config = dict(
    n_layer=9,
    d_model=128,
    n_head=2,
    n_kv_head=2,
    head_dim=64,
    d_mlp=320,
    vocab_size=1626,
    activation='swiglu',
    norm='rmsnorm',
    norm_place='pre',
    norm_eps=1e-06,
    positions='rope',
    rope_base=10000.0,
    rope_fraction=1.0,
    qk_norm=False,
    attn_scale=0.125,
    bias='all',
    tie_embeddings=False,
    parallel_block=True,
    init='trunc',
    init_std_qkv=0.0322,
    init_std_o=0.0322,
    init_std_up=0.0322,
    init_std_down=0.0,
    optimizer='soap_variant',
    lr=0.0067,
    beta1=0.95,
    beta2=0.95,
    weight_decay=0.031,
    lr_head=0.0087,
    grad_clip=0.5,
    warmup_steps=200,
    schedule='cos',
    final_lr_fraction=0.1,
    batch_tokens=32768,
    seq_len=256,
    doc_mask=True,
    z_loss=1e-05,
    train_tokens=128200000,
    steps=3913,
    dataset='wikipedia_en',
)
Each number is 128 + 24 x the weight over its row's rms, rounded and kept within 0 to 255. Layers, rows and columns count from 0. Numbers have three digits each. The size before them is the row's rms in percent of the matrix's.

# layer 6 attention key, 128x128, rms 0.163, rows 52-63, columns 0-127
095:120137135147130125153117092148165154086139133132129136121080146101132170109145113120124129118167128124141114121156122098116108095159091105145132154114129167103137138104125162097148124161129141112157110126130154152169146109115149157109075103134105125176079108136126165108183121183148112137139111132117126137119122132093152111131098106131149157107079188128140126079089088155115154154133
107:127109123121139181099159128152104136095160139143126138133118084146151142144141145143136140092129119147103122130109116134127144170136132130104128164136154166092125157108123104094120108100110123119107122140116134126137113114077110122183162123128155080165126158129111116105142144126128103109129131125114085180138142130180105103122140163097126108147119137207163113198151093137119090111095
103:101118103095088163131117100162111086132131161118145127116149142111133169126140137106102103148155146097147115082151116121142118123126172149120116155145103129085124153128125071109106130133170080150142156143100089140107133111146125135109160134147205110105119152116104133161141144129157103126142120106114127100118148125115137123078115084154116106088131138175137186104123128146134165103126
098:136142133163118112148084094078100091151147128154126132109117132141111133164109107128109133080109134092115070116128141154121111151122148107152083138131116095076104122144127146097121116117088125124142115145127118132140140136114132094160142119148133106116082124143113111129133059158098117090123119120106163108124163109190131136128101109146084131085112186108105115122160093145117145098146
098:164103109114145163118141139175136108144104151102142125141097139153122113125114156142109116143146138093144109161129104135096108116118115148145090114138129105100101156099125125135147107175124127181110121123165130114150136157103180137122115150106122179088124097155082131118096089102153143095125135091130116142130120134153160108204158183118134140113120105095096160135114170133110098107135
097:106144113162104123129125175145129063131162169149123120162146156127154135105147106142149148125130107192103117090149159146151114133151151122154089119100125129163078164101151161103150141153141148119093126118117173126140134152114094120125156160115156167109150137124145101117125095146100118133144118086123133133122135184133137163086153132136142139130119139123122078117146148127129152062127
099:084100096131102098142153150137126102145146165125163140145089160141130148102130149133128148103124135097134150141079157114138120111109112083141112128111097143103096069140160175118124112122178074125135157161136111142135111130122138153130170065113163134154146145154144118155128133129161133139134088119132146160118120146141099132159102142124120145137144181131142130109160058145128106151114
103:155112071130103052124121148137155071126120183135131174144076128116163110126078122121124157130143101130106139128155090148142114165150109145093144108130114127118106139122098092148120135118148140112123113119103138151152163144086100125158108133141171092108146095139162094109110082128117142119120115117146137099124119109120072110127118112149134131124108139131163158170106151127145111132099
089:140154166068151114116129152126149108172138143130138087089122152115133169158176142096138123106128130145165146138100112088142104101140106145168125129124120123124147152147127136122124137109093135174082082186104085103111115140118124100128085136159120152101119163134122122166140156109158125121139126124079143178113140164142123100156114139124136127090107130130093123112112149147188121133118
105:139144125101095102119140119117134114151153177129147103106156113121134086108143085128126152125137098099098146147124137125135098132108134130099135164098133136125148123128128146160113140144102146107135104107181143157143108108126095151110059162158170121160137129117108142147154146100153123121171131146163132171153127061168145120082094133088122115102160192128111137127105117115151119150151
101:152128141088112119105130092152146132106136157142118156162135153152126135122121109152106107142142162088098106113103098132126111170107114100117045129092139141091132159122147103138116150123113146155146150138106141162087092122126080109088115133165111160086132153133145123095127113110090080098137108140128138114174131123151140168114112129102166136173129175135120104143118145134098153138104
105:126127138134124095105160126113191128150135096120172163160137141114143130139158159148098156170053117111130135164157135139124115105147134119101161146119112113142146110141110112122098097120163132125102127128126110139165143130163138214110113135105099138156083096161128158107123128166111144133133124106071130115168119122112124116122154100109170121159113108146118152143152134152126158107152
# layer 6 attention query, 128x128, rms 0.158, rows 53-63, columns 0-127
107:152110115112111155155121166104107133090132149120103104137086139132118139139129106082119136113124143148122135166123168115115133077165157151154139158131153152092116128139127174102114076124160124113130107165106086118110142092112139108158144104158089138099153180131126142056147133109091109112130132122170127136110138153157149140153153130162096097096102139089142121113127111131143164099148
103:131171141119116132145121117150147144121120158146141140109116134163075128131103128138148135130125076169129055115128110147147101133131140088137169107121156104110135119162151136127093177123102117054087135128073128127154147094087144055111134111110154162101133146137161138161132100137139159134116120095151132126129076127113131131125103152152093119136117126133137126114098144141113155130146
107:127105121113124119137108188135124162138110119137101111131155118111142131110110155138091125134175130147157137147165092100103127107147093133075149158135095144105171145174114128126131129139152123128120109090129124176155127118127138113117149087093132115159158166117168165099118131116155129119133100106150132145114110102184151124101137145120104122177169147164102152172118132122124128183079
102:114112174077142097092166103147112127125117178132204143123201092102133135099114158119104105142101154134152163156131178139137114145108163110145120164109168120125125126125113112124096108159103115112143115140123137102138110146128126140164098135131168106142124121144108162077147094162129093115154153128123102133135105153169097139122140128114111144142132119136147153124121147122080135150151
101:128106119074154157142147123099114145165112144080089096096139124086106127174134133120133157117118106121144080120131157109100081134136111125121153153114131113114112084092129129091107118131171144119119155127090120147160110104147139109130112095139116133152093166100132156112133128116208147137090110139087123131187141138112123080145101140147122144139142119107155143111144142146162150104135
100:133117154150131173141136090112141153110109128118097102144106117129157145143118131097115121102122147122153113095130144177074143145120124128151099129111132125118139149161101121112069136087114138135164175105138097171133160113061143144124104104091122076117152137102153123118099102123126167113132158129129126176106145108156140131081106134117123116114090109132093110097147103073104147129151
106:155147142075164145114142097146122120144097128116121103127152140138099112126170100096138126124153111140125132120139169129107096124140113130098130165130153100123124107125163126156126172062130129124137142131106157154103101126177144112138113148113117146100127150116183126116124201142130128167109119156163113166134092115159116099092188141102110130175107159130119130158130108138130143161168
093:155144129129135090134106125104123114147101107131109142148113100160156083121135145124122149128139131148136127152168172138111163144155105128154172125097153168154141100130151146150150116216065122134176113103128103099159124153108136141152118129137130120107129102135172135148047100160129143148130122095121149124157157128106154132141129131129126134183117113125162135111146121097099145109123
106:120144141145139146116115144094140160121144059114138139144146127151159103087104114094147149117156119145153117100143129157119106132157149113094108110140130173173113157165090097128174151139151174143140136150093146103122103110098128082115122125117136105099125166114163113121125111130095164174123094124092122153143137153110126147151113095132170105129157115127095078118117095148163127124091
108:113153140082128153167131167104116113121124130161124119101115091110130140128112090154148087106102168129117158098147133134111112140105127102088131125151124123140140110104169114087134114166113100130114140145103130145153092128137115093121117121144116152148077116118108147130145082148083161132142092102137139100117172132115096130094111079205101131131138175151086113159144118100121129149108
108:128124126145147130111135108152184185096109145156182116099134110140135090155142113146090125105158124127091183106109151164088110140103162167134185151182127100149146121125149113130156119177129076153155120137150128110150138094147159131115138112132147115131142140111133093174125127129123127157125091145130112157103136135127132162106160156126135133126117098096134145177099146126131127114157
# layer 6 attention value, 128x128, rms 0.23, rows 0-42, columns 0-127
098:108133164154160112121112125144095155096127118084108129164103113135122141129105140147108155147124119119152156149208112143188108105115136121124147164059125106094152159086119128090154138119095100148133145183124118109140124099161117159133148127168103151123120128131122136169126106147138124117127141140123102143171131143139100190108110136090125131138119112116123118128136165158099101090143
113:154100125140086128124128121118188097120142130159140172138124124110171111090139135117118155126159137145093074106164132107177132141140100109145162094157153153099122138130106155122124140176162162141160109121125124112139120148107099134156121132129154065130143138130063124167132108135159148112117159105124115108111080161167106154156091120114116151139118149126143151139133131147087143110106
091:106137139117153119113113120113179076118109085145114148128147094128154130132135138112129165156149105147110119101136130118158148126089115118153096096135161166148155151183113117132158118090123126112076132097104151088115150173176126065164096158118143113139110104101144146192154116110086148088129119121081123128143108096124097133145150115116104107116135142128127122117129121114138142103133
093:136154167149158129138137140111106150160122126125135134127108133125159145126102112137132159128155132159115101105058124093113117162144091131075123104094130124117153095098140079114098118145155159124151076146103177134149116108109116131149146162135122093115122124094139100127136157113153170118142134087098086141181136113169115107137141140105134131104136115096125116166156105057125138128120
091:147141146152136116162159116071133135130136100135170135126093145107131131106132166088124160139129091116080123140119118106105145127100119126124149123130106164118174134116147106123115134103152157096151108143126146085145179131098140123133100105118085131145120139117122111123066117129153151089144130157051105087171101097137104116141102135137125157101112070109149093134142131113139113153151
090:181186175118113126123087146116125128139183126122143104133147169117137167126129128118139140121111133151114121150155114143148147158118113082138112157112117123115107110186151109159093156170116109099174123139106092102128111155134145173113124117105172142097118114122160110105132111110138147110155133059120127132102114120174140111146145093127106104160136122154117121166133150110141116170103
094:159153113138135111140067170127137122123130099116145151137141095157108121106111129141129111141129087133147152200127102120139190128174162118107151123114169148108103094097117122089132141117167132142127148107112110093139106142083113129149102114122085103157069097129128085136108107130162142131138152088083071118133148114099117129144095142141125137114115092130136130119105137127140126136095
088:146116127113130126107093141146154075106174067125138055119183155150110117105169112107140121132122127115110110114113148118110144120131144085085133121117117148078135124114077133138128129140125127173161118138122142130151128126146140129138166123104131145112165189108131162126145111116128124106086159134125146104111099133107154134099132167146132133155134198145152102103128107122110175109135
089:115143123127119131121079107115136126116101106127139090125133124146145090161147108137131124095100077147087107148151109128166097124169103147145146092122101126097105132089095130150144137159147128114187134082137150082135102137118110081132182139104140121123133057144135124139121138144078125143124147093131151134176089128109150068149120111104111171121119126120143147115104103130121128133114
092:139107100125117120146148127106126120132140082147133133116172167095095136165143121132124096125177165121118144125164131120164141159119131120134157133100156103127133098166156162170126168150136133129122134159137171133133160124126084145164140166124102125117174160113104083117122137124138148140133098122165126158104104121108143100114122175151111173140142182168122121189084137131146151104123
088:142124149114165136123090120114146103139153115103143153141092133154115157158135081122133108122144098106070148152130106104107146084120150130146095122142092108115101094126088099164123166137124177133171170086129102080138102158139114108143119107192142165127140114115107108107147137145118137136125131117151143105125162132123169136103122106122107094151138112112177124100146129178144134157101
094:153111141097093136125137078137152085140112090119133113169112172130106092143090131167119103119177117137150162149143127093090127120116123174135163134109142097126117126115137108136142084102103121094131163162098079122160155104127141120110068093119079115101137116115112148125163116144107147121131133132122116119085140098089159105134138118140133118110145154122133177152098133145149122128084
087:139149108159114130109113129135140115115095132134172124154100125164166125172106099151123160127145077176106139126124133096114123152130148119076129111099128110144163127119100143130094100139138118109091120179148120089169172084131111122165156136108154110120123126153160108161134135070124126099148183120148135132146160109089124108086133089120151118117152117143105141132161133115137104140178
088:098150098111146083103141152139122159161149147097119136122109137094134150120167142139168137131138144210146155109138131122114112128128173126123121127163116099142089154104130136157159127140174121106115163171147094128111128151131130129139110140126124160123126084123160110156147109135154086133145117086150117170100136156172130118159108113131138109078123147131113183076139148141131103144092
089:107146133148111129130153145090116150126131131127127158107118125154123112118129137089175134168139114165116105113144138152129136115151125141113116127107126103104106114142148161159079154087153117093083152142129136085153133169130123154127100115090145171137133162071140095145139150171142135125130166139103134147124148137134167182175134076153104128121096147150072133092085146126129115147099
093:153104153110097125179089125144145111148128139182131112103132154115144094172104128100130118128149095138113096089139143130110171132155106142116150128137113114119146135127141128146149140107147160175134112139135125160147134170128127102120136122178147149142177173158172136104094200142140110166150111105144162155142125176117100140114135120120134123130143097142141135145152103176104148086156
095:110127132188117110125144128172136086153122121120153182148136105126115126146103163144113106118110153106158144123155170110128119143090137139175137139132134161134152105106135135114088127133119111144122165154088104095151111112122105109071106109155123106130110124172148136159116104185172129077102150135161139098066133123113096156146116131126120137130145135168158155081110149115114124123130
085:134114071154132131120126124148132076058139192130121128108142112088111136134092178105148093145173116116140123121114108135103134131128118113096112108159140111154148144132100153150153116124149134120133094147121170127157118147131132139124116141162125186128127170124111129145117105157154169109127111136105096108128117128105117116122136124113147152122138136098121113197089129159156137067177
087:119126161119151122148133090111133155127156175143121123119097134132109118122141126103135140134140143154134095121125107116132107168116158124081103121140153100149067130157134172153114122117079104148145080149175152143128086086111108100123083147171135203138151116160131118089124157133139132123118108109115114091119146130146149098125157104143171135157121088129113118096139120120122168167105
082:094104100098099099114174152139184110139115148146132118099114095167107147137138098128129099146080067136126137123142124140115124119103136131156112118151103128179140093110161098099146103150112100132134111097157127131110154158164066134119114107136155145151117116116149147140122121138094120099097107128119136150140094103146074138112108121123113104122181081100130137134144156099076130148113
106:121128147114166167162137164123135113114121124100152125092111140107123101131114113105140111106093108172143141116160152158163130110142099111165105137161132077143090117146127191150134164135096083115135135094124120145152180160153120094134149126090132152106112155083137139124143145123128110138172103145128089118106136128089107156107148136143165115114098142182121094092126094154139125106123
097:139130111174109053136093125113134127129119126153148146131146117106118124126101093118098149128143134114121130115097086151148119146081140118129127122096147137124106152126081119136135125136125161121093176133071145105147098107082124137141109136117146111165098122155092128118165155130146140072097148133157113159142166110104145123174119215097125115118113121139128092146138128130131111158103
099:103154127108141130115105136113049115126126137171127123110133153140137124148102158167113109139145148147159132069101132145109132123161097119124166151116145098090108103144172129117142144098107108115114151118139099137112150081170113143148145161151119170137109129110115106143120154134134112125144112126126157133146127156105181115120179065100167085106106131114133144079125150138142091111109
085:159091117166150141084093114107168118171142116120157150110163177123150153106131096112182156088118110146104091119117159156111109121155071098096133148110176127152114130080116116170114095119099107142074137131090115114112119127091100119140147089130153083146130111110115129094102133109144153144154131115119139117110095113137152106127130142131100123156149119105132129121140114133158113153140
093:125119146146142103120086094084174162127159146101143128133168055170146145117140178158141130119115126077128155100118106141131158151106138094163137122130099110083145128143157137095127112112101100152131150098111127127174138152142145187095162120136118111135104106149103081146131126138150108132113127122110126096129148113108073147100123150137121161127134094125147143140118103155156126108107
102:077117080159179143122149116097161130100137138160118127146165123093112142141146159162116113143141167136125091129155088113103113137134112132128080145116113143130171126151157153132139099109172136119106094138143103086185098131134114110131133149123147136116115132128142070115158130137153103086122115109114104150089134148125081147170119100128134159133082094132123167140135090141161150126141
093:120134103153187194075135118087139130109115150107116127119114119105112114137159167143107126125100125104101144135126129181141107111157193137160149110089162105097131130116132136138141089130081075114123151166163126115097112120140132108137096105100138112123130123165153128108191147184110141136148085124113168125120116128135122145120153128128140126108153107094122104147118144152106123137118
100:114112139125094123140116141097122145160143099085102093125168107117108090137110120107109075105131165135089119144152177118161141115120154095146102150180127123105120132153086093145107112167132091131125115105112136147147138148141134114158128125124160099117073137110095115135146139132071115124139107134139132099106149100096172158133114171131150110093095128124090151118084121131099086134154
095:078120137081120120125115142136139083181165113116143126118091128123129091159144137105120131077136119092158164127143134121140142157139178133118161106146108123158102129126165111175153128124169088123152173095163145146148157098115175141145128151092112147109117146116156151122089139129138140151104093114127107141124095120071131090153143154139130117139131175126145137120142126163126115174132
086:121163157103152137126174130189113144150151139136114105172129161104112143128156122157122139099100123114153151111103122143129153154140132102134127120117123097160124124125125110168170122126080144132088125102115109116165128101120141077094216115128094106134142119088123141108128156137092159175096100121103114119112128113144159090127081107145148112126148158118115146093128093145115117124106
084:102092124148172138105135098179115116146108135107113155140123126123143161122167114149075114138111090140159133163131124158111120110124105177159130150121154121104111136107172120140117127182100139141131101124177133109137113100136142114128134119127126137146119145136140134109119100122095130141115119085149081090073141098081104171135104109123138152146117136161153152164103167173101172146100
093:049132141171145121099139107105164127146092147133131118099134108131155089118177138163110147147087134107110114132154108135117106135083170142114110124132113138126106150116136137124129147115107126137133158114114156103173106126136077108129128114117146142148117106143142110115152076113156131125156146155161095157155155090102066159132126155088117126110103136102156141145089144174143154136097
095:151154128140089142157154140099131183110115122099128101148154114114130128116129115115119151124163150090062137122129149107120107192114097143111129145102160169126091137137112141090139157163171117140133118112088094144137129144103107120122133156064106152142117128129133142147140153111111155132132146128138160067131102109125131151152108130108140162144106175125151093139106166163130146082109
087:115147123118105106131115088110077121092138132162149127172088145122146126151114120109143133088129095112148127160123151117139126100126142114094145114130160127160106129161151135104120151120118181143132145127172144172173141127131112146153084165139089112163116152147139160121097154123093169139164139097098173156080119122117120148118124135132154096134183153104139160105110112136129127178157
111:107135097144145130164124088162185116136137113179139106167133113123134128112123156083087122190141147116096100135130102089137112135134104124108103142115176146127158154095141139094065124152165148164127113169127145129125154126149077135113134128114124086172124118172113131130131121130142185119122137148139114140102127145140109112172137126096125124155098146142179106147107120121117146124147
091:101160172076126164126142112157098130079136118164117160136105120134085132170126139168128101118138144118080145123139136161135141140134124128093108127144133095088115090171131083111167121135079096150124170175104136122120141159141145152105127167131148138115131121154111132127170087126128129121135131153125139081142156154122144126106110099110143162132115152172105081112148142135088136155130
115:139141182115126129125124141162079135079130110130107140132117131137124090138178110095151121142123163139132146065128113123143145150132117103151085126161137095142112116134123185147099153128128107156112148134157108172120175133154147131138125162111152163101137126089128121129142111079092154114112082153128176122097142182125130121135105109136154148114091129120097163113087136151114157133106
092:131110145122141149081123107107169141120152121130147128091134127106092129095118128121158128139117133139114139121133122116145170171097129115177142083105116184187081103126115148162101106168171139120147111108171155111142122150157155115101105133149142122109123142119142131103152138106108168107143135149135136127115106114124129201148136140113138140185127115112062103146156126150085136113139
098:112144119133097113115137145118124092104146164103163151090131090116120133158141157105169109174146117135140148119139145135134146097155148128142123135102131081104081112096163136144165167137087106087145132115124116091128166144133121089078095114109140105115109102129127134114139126091088119122176153109119081132135128172127126160168105133108121121169145112109087125125139191121148104112111
093:134120109146125096147132091080115102145149141174180143122135110120145136125075090120134102126119136125138104137090129160115113134133110166125148117136171145107141098139139118127170135144122158196097116134122131070132146104099139157119120100174075103081118071136140109103134095145153126111104090113162108139128104123111113132149165154153110108139129146100132172124138151089108126131128
098:109124129091152129099182132124097103124114088114120132103146115140083099133160112145136072156131102168105193104129147152164095104143151141163123153150137077122104146140179112102090140152119095096106112140102154137128129136133132104139130099110157127113147114127136085125087152188126139130109147152106125121104137144143141115128182098132161110159105094137139139109147130157105131107133
094:148153127156131111062088173133151075153132153120141144102183075150156162162148125148140131139114129123108093144159115142102128138150154167164175150127123127155132075105126100126165141118142106116111117142094128117121157132132113101130173130164078140146134113152120138113118084179155115121118125110128088146153149130123151150126103166127123138137084146151146153108158115130133119129135
097:168123132164155082143147087133179133141108157150099041142096162128153119156124139132136102124127114109141114172107158150094120156127163154114137102115125146125112118100133186123117120135114193096116115117139112152095129142105138157148119102096100165108110130122136146116089120111166135089100121145120113117131108117142111132097149105121091106148122147116129106104106127099116101156091
# layer 6 attention output (transposed), 128x128, rms 0.224, rows 0-42, columns 0-127
096:088134149115084104114109127095151155158125113096131125133152082120154122098085160109172123130104116126137160110173124130113141176117172154143131099119132098124128132079082119144139155081115141123122152176181119110102153150131155129131118130141136147130129085123122166145123155144139136113114076140135144184181121146153143121166118096093108120148111112153122128144146140152134111091108
107:121147131158116129157135122124115161071142177130181162133139117136122136126162139152123134076147125144106096140141122144139123110100114134157141111150124183080110148139141101088131138148144164122153099113108165097105110119106131117135109147091140113132098073128130094162145161168155096100109105112146128063138178165167142125135145142111151139138132128128159120148144150114096105149104
090:134128172130111104143089126119158111113098111083087126150111093125105152137122148112135093088114130135135165076115125175129078115116127122145112119085123171114104149176165151129107125100131133137124118098112134098137090104129111082115158131102137154146095104083130141176140136130159110135141074137120155095160155111115172153139150125137128117115165141123103105073121104118138115123155
093:113155105142093131145112129131137086143125124158127157140142124083131126134079113159137144162129141087096067092102123106187125181127124088165164116095125137168138170121157128104141120137116163112121125132122123150157140114122101100125133094126122102136124072121106096103127146108111167147086104121128104114136153157152128089129145123119133103115160167141135114107131109173166154121167
087:131152116173128112117146159138129156174157077130106127105111113100093124138161098129128126102166097111092086149141146123134116152113138118097149141153154170137167157121185118162102115108113170144101147145116146112152144109095094097119158124132139075102131108146103109158117130096106162082156077135112148131113099123149136118141089141100115121133159142177136110107137115104150149129133
088:097157123121102099102131136102051126125152134135116133173134119092099153130113111136108114163139108129107086088125157137125144124121153108132115141110165131143097102156148048152128163156134102121154155164125117134118118132127102177116124114095167113133143148097139111124144129130148079140143116141108120119053141117159108112095125134112114091111121135158153100085100128096111135112114
093:115141085142118137106115125112120055104135124142118127112104151142111147113092130137120135128122088117127126130147111145131159170105149125104187157127125166123127121125117120115118142154106167191120096161108130108113125103104128111130106124125131142159077050086100156158112106145169117128152094097122122117126078107112091112137106163127102139130116064139137094156131137133125137114104
085:141091111122130105126093180158139169124146154159146127149144107168156130130118163157145090115087180104132120122120141103122144105109148138119152121126145144108098084129146134104113147152157145155156078100145124127136149142108112162181121168124101156128093139119153124124104154134159155117118157185186158130126165125137100123134140101128146128119096169127136158097147152139097169127123
085:069102107120114139137126155153128120064097155103145127105121155158136108123165125132107128069129099105091102095107142136100108125140104126125154135119086109124088131123071106167161174138126133114127111145137119076180121095110144130150134150170134133144120112130134103126163161187142119118138139119139123120146113101110121142142117109131099085117139114137126157085152098165122138081135
089:118137072137147137127095122142107177163158144111142156132171111109137138098125125157120173100108146183157175106130133151137126106143132138153171125136161141162134112151158088129128087181145147176094107117112135092157113145157138158155117143127173130128123144127100105141149126139117109116129154098141143105101181113100130124136123112121167129152132180181140161135145129118141117136102
085:125135162113143090129115104126119074117102091121174141155135202123086151120133100094127103134111142133131148109158170147082140101070141127101135058153078117116134132110107118125104118173121131132107118114115108104109123148127080113097123120173127134140135132098109130126123162149160110142145124121141141086127099116133127129136135132129098098141122086177097148077109122123132128106117
095:113127118152176111136109111105190110137086128132156129149134137154102126154108144110164126128141130082149167106117131174088161136076149165138115159144164159118143109138102136153132147115125130152121167117125132124140105135168172137158117127092166106141121204163141157138106085162108130108148140118157091121116102127119134080141113140131141128146119154143142147111108148124123160165151
085:123156112140131090139115178126154108154081155103111144123146102182109110153141144151140131188126089112130128138120110142110100151161093118137166126120133120153120118133071123111084174139127139126120130111130125135135154117140094106103084134090151117124156094129111172146126155141156159132114132085121156105105138117142096160118131130080129176115127154114155123086088110177138148137158
094:100116154091119154087131134138092116139122142150083118108153139128121145099133108093135132185142123175148159111151079140127113128132140166151098122144127154137098071105123075132157159111116136079141142119155100116102123099148137084076112109127144106164139135076138095130118114110117110153153133093157128136124095150190138164099109142135098133142128135115099112144121134117097104132113
083:138115140137094125125153154123061138089151135101120162118122146143104167103158092126144078124130126117150144096155145145136141142125101139174139144136116149126135145104149126182116139147155148106125116139147137121153149107138111131107083083146152100154124173098139089182118107118120108100178109122141135136111129125135156164099087093124127125112111164148096092143121154111166126090079
089:119086116077145155114115116111114146121108207103140122108130139067154127157127158164145134130144141160150088134156130101131137097141123128153095104149118146134168186127114135135125185106119134089072095088131117163101112129144081151109150152155119124130119150138117130147121164097139121098118169124100143090088131130111117132134142099109127145127117133150125161143134107123135176139116
092:132118106108155127124114119136171131087160106091152108167110118143144166128125121128102102109159147092126123132175065150097133121109127169112145132131120148132141088141101136144131130107151105156114153147100125142129110163122159125107052117124126110095129111170127191151129080132149119134146128133104099131171168170166101134154138144130143147142158133131116130114125166127119077129088
084:144132127174125160152109121123143162129151146122127108131148144121171097139170153147135128144115159138123179159169155111136092148127118106132160140113123189112104155129114139109124133142113174166139077107148127118085117155154138150127118114138158126112128106153109112131139130124122179118148141137063172123115134101066147082151145143123106165129158120121121131146138081096155127160162
083:119157115150127138184092135104123135116148128134092120131154175092140149148167127139159122167138118156102089116122102104089116127086124124142094106143129101165108123155142127127140106144148116122094114098177131131144141150085122130128128109156136160144149176130134117113141119084115138138125132087108126149072165179179121118132149111129114130132139068065157131130115096101137138105113
073:173129148108124116123189116136191129076096121152144100129114122095108117108117103110097118140139098153140117158094118144158093097130102113124100106146111131143114102122136152145114107101140099113137137135109140111104096117159156110102155054125161152137097126119165145137106121145115129143128140152143113119121137089124119156116099116102102152144158083146125163116165080103117111068151
102:111084174121133123121146126172100153143125121125144146091123102083105054140134112133141084108096104132137162102155114146132121097106122144153183122131107111153132121148160096170163151123134113104129118107149106107123125123148104104110094150118151165105125211101107105158122142131121084141155097149127122136119107129086114149144130121160116128080102099109130138134134122158156120111125
088:132150093134113102149111106112123122146143087164136167153114153173095139131130121118110143072132136170114131086113080120118137178085139145151123147086127122116097109181111177093146137169168130155123110145109117140162139157117132111108122111145166120131118056113097132107139122134132103092111141111080161154120126137100081119139121127143128135141140142127112092129094138143088126128118
098:118123115119119148151103164117057095113128108150114132132109135118128106126097143104152172168129155139138144111131174117156173163149113122101138112137130095121124112133106137126134184070106101077115118129123148154119141147157132113097127149101167111171182190132113128163105096137146121130140121122143124116151119129061143122140125104119150074139141141109112151158110134134138163142141
078:144140117153135098179142133152158075173148166133139132142141122140116141173138103170143106070147111129118086101116156099129108144125143136119076112148121176162158144154129134143129128143152120107141125116152132150136104117103114180114111104113129117126148106103131157109153104159183110115164145087181134119109123128082109117140096157158132095127123147086152124106116118153123097103148
084:137073137122119128135125115098136149140126135117120141129094133120139148085134124163102134100075134093091129115139104153094131153143129108148136096124152137124181101133132132062112140095133110167100140188128120143107132136109175124106145164120154111104150055128165143128155119122108092164172110153145136108148109118107150112138140138124103129087101077130130168121156124147101146109141
095:135139099149134102116085139131151155144147156127120132125140145107168127105118166170081160121093117131139147125176117151106117089126117111149129162128139155139127156149117150128112112132150121067145099138120153105124128155096142101073090136135154111164168110113174086112139104082150103114142100108111129136132156122187161129153129131120149150098174117132124099125128070122148140160107
088:150109105126145102129117124132152146139124126107107092151151149156115091105157131147165152105146085137102140150128151168099116116172139140161077166111121104133112147109133138135163090136144092096091135143176139112116161133109168119153139111118136138136159141144152109186151109102157171112152123151153119148129156120082094119106144135157119061175116108131121132102127151144109096155140
099:105114125125121136119148120120161144129146146156156132121120138132119118110155100125125083091086174098097167135149128170167106137113146091127134134134117142108083133142136123135129154161125098167147127125128129071130118132121158090127061123152096119114134192145122153110144142138112094150112134119121139150146130114062129188089138122152139111136065131136130124137089141156082138106124
089:127143113101105131134136123134151164160113101123138143126145125141122161098115122130091098129167140113144132134092092111085135128146126176135157104089127123131126111130113078156145154125111138129092072125146123134115097104142138125140190157120138152141110198136135099152117120125112111147142136124152134128123064137041078164112093137138098135113131138161128154112132142112093161142132
080:121154114103134149129174091151147075145138107102125127149129136138161073127131104151136112138119113120195142109107120093134118114110120113136121112118127126133159138129115161127137123116083123118121138125147142136097146155139153081152180107119129096139158170085125142124143173124102105160096120137174076124144094111160082077160164121151130107132113176096097133128096115121115148110141
080:141140125098125155111125110132171116114104139121192131188151116141130136135112120104105146117151132141163125141149133154121142140126130143153151177102178141150154134117076153145123095141123124157148124138156108052123147132099132111156106159090126151122138135112172112174111088113141140178111117087124131149124146136156096096146116131172121153098136097130125161154141172135115112090147
091:140103147104097097105131129107103155119129083136158168152088128163152134140096166121129136117100090136088127126138068142094073127122122146163155131114120134173120160105100135097123125129184145101124130127143130073145127147121152105111108122106152147119130095146170084114161064113131136146188141113126151138154117133147131135173135112116125113120130078142123118129136138158136119122158
091:114131107156149096116136154117091132124144102132146138141117089129147122119189128121134141092155114137121158116103128138150146132150113117081135152071114147103133126137165131089124132184145150165182143147181183175156104114099120134130087167102132134145100144149137131110138142161107119126108142144138147138175172151174122109156122164127094133156107144158135126128151151154154151126131
086:109136155116131135121126096109117153099112102142114123170146138144112133161141169143113137138171148156126164117104161103140140160105144104105124101140094121130162088136098136108093123137124176135078144116148115150133134070101115112180158135096124085141141204106123170138146111135123161126109128120138135109109146114079061167105132107105142155143119141127147100145127128150135149150106
100:116127147115116146138118170142140119094139107148129113131134122130148123116132168138122139120139147135121130175140140110126100104104147134125149156122143143132142140170159170152090088121153105147116121123147147136116114143101149143153090152075124110124149069159123112155172079142152160075097135105143112102125195122182145090154152153131123166080142155140142105145072119130152141116111
095:109138147120142081111145096123036122091105120059112146150148138148121076099118122122116109154131134110141153118143127171131127116117152117126138133146119079110130120130109116151116120107109092156108139137133159149117142146149145118171102144170106142147140173103104141152074113098113121128136125151155147138133185149124172124146144110122107104148102096130124105108123137127072139138167
107:086116172136093147147143178132015135086090132139124155091129134167161112129137125082150125124143135132167184137137108120117150130116145153120115134144129126126091121143153111131146109133137097150133115125137105122116100150109164112123116152118114129124152205098149167143149127097089126125115134155119151112108122139129146123097162114111119153135099155100113127143147115136097134118151
090:165147113161131111142170111133124129127124152130119122140130129126113086099141126116083113077133148117124159104179138149087107132159144122111102122120143152171107139151150154142140115134174125114143085087154159110122128121109128151080165118071156171133096158145127120118107166074126192156138127143108124099126117137149156154139167103127101143114094134156132114111138160090127110116100
097:161140127131107106097132103135100123136117127097118170134164121133114110118170106092152129105156101128169176120174167115141161158153140116132149129184108135125099094124099130160139140071165131152122172161142125101099100121147135108086097103114139172163125134114120099117109085141129130141143137152093124090081102144113117113114106125128102104155124082119136095099103116108140139127101
087:120152090145152122160097125143129119167151145143126137168097143111157147128158115112097174120118162120130080104094117115132157129079164120113146128104133151156157102091137144133141124123151157103133134119070113131134143079129149131101129102104139148128134083145107153182093092139109115135093137084101128107137159126056119094149146121145153107163149118124155110143120124127081150121112
092:114107132144135166114117114153105143100100133152129118132106112141133138089172125121174127156128142142105125141117129152123136145109122141177146120163133112169139147108138145196130149127093087141123139132138138131163179180114149128113082049131127137129140210133111069164109103123147104127110105142166153097139108093131139162143102121117125133128142124142113144125160108140139107132115
088:153136111093109112137068107172133094149139150086140114120108137137120163139090144164124096126141119128141097128145129130145158163147117165112136098117129151128129098095075102121152139123141138120142108104113171112108134161125141081116113149144128147151109067171160128146131098102121100136120131161153140140135143057079127095128087139140099140140136108111110085098139110095129093127109
091:160119121150124160129137132152159156162150127112103118142115157119157120143146085124130106147127056117128092158090136123044103145113158124094098127111127124112160117135150118097154121112116169111103146122132126125129135144140080154163087121098135147146112098138204147132094129159092169146148139120106106128089127093127117126116115138116154142138103128119084127169103128117126145108109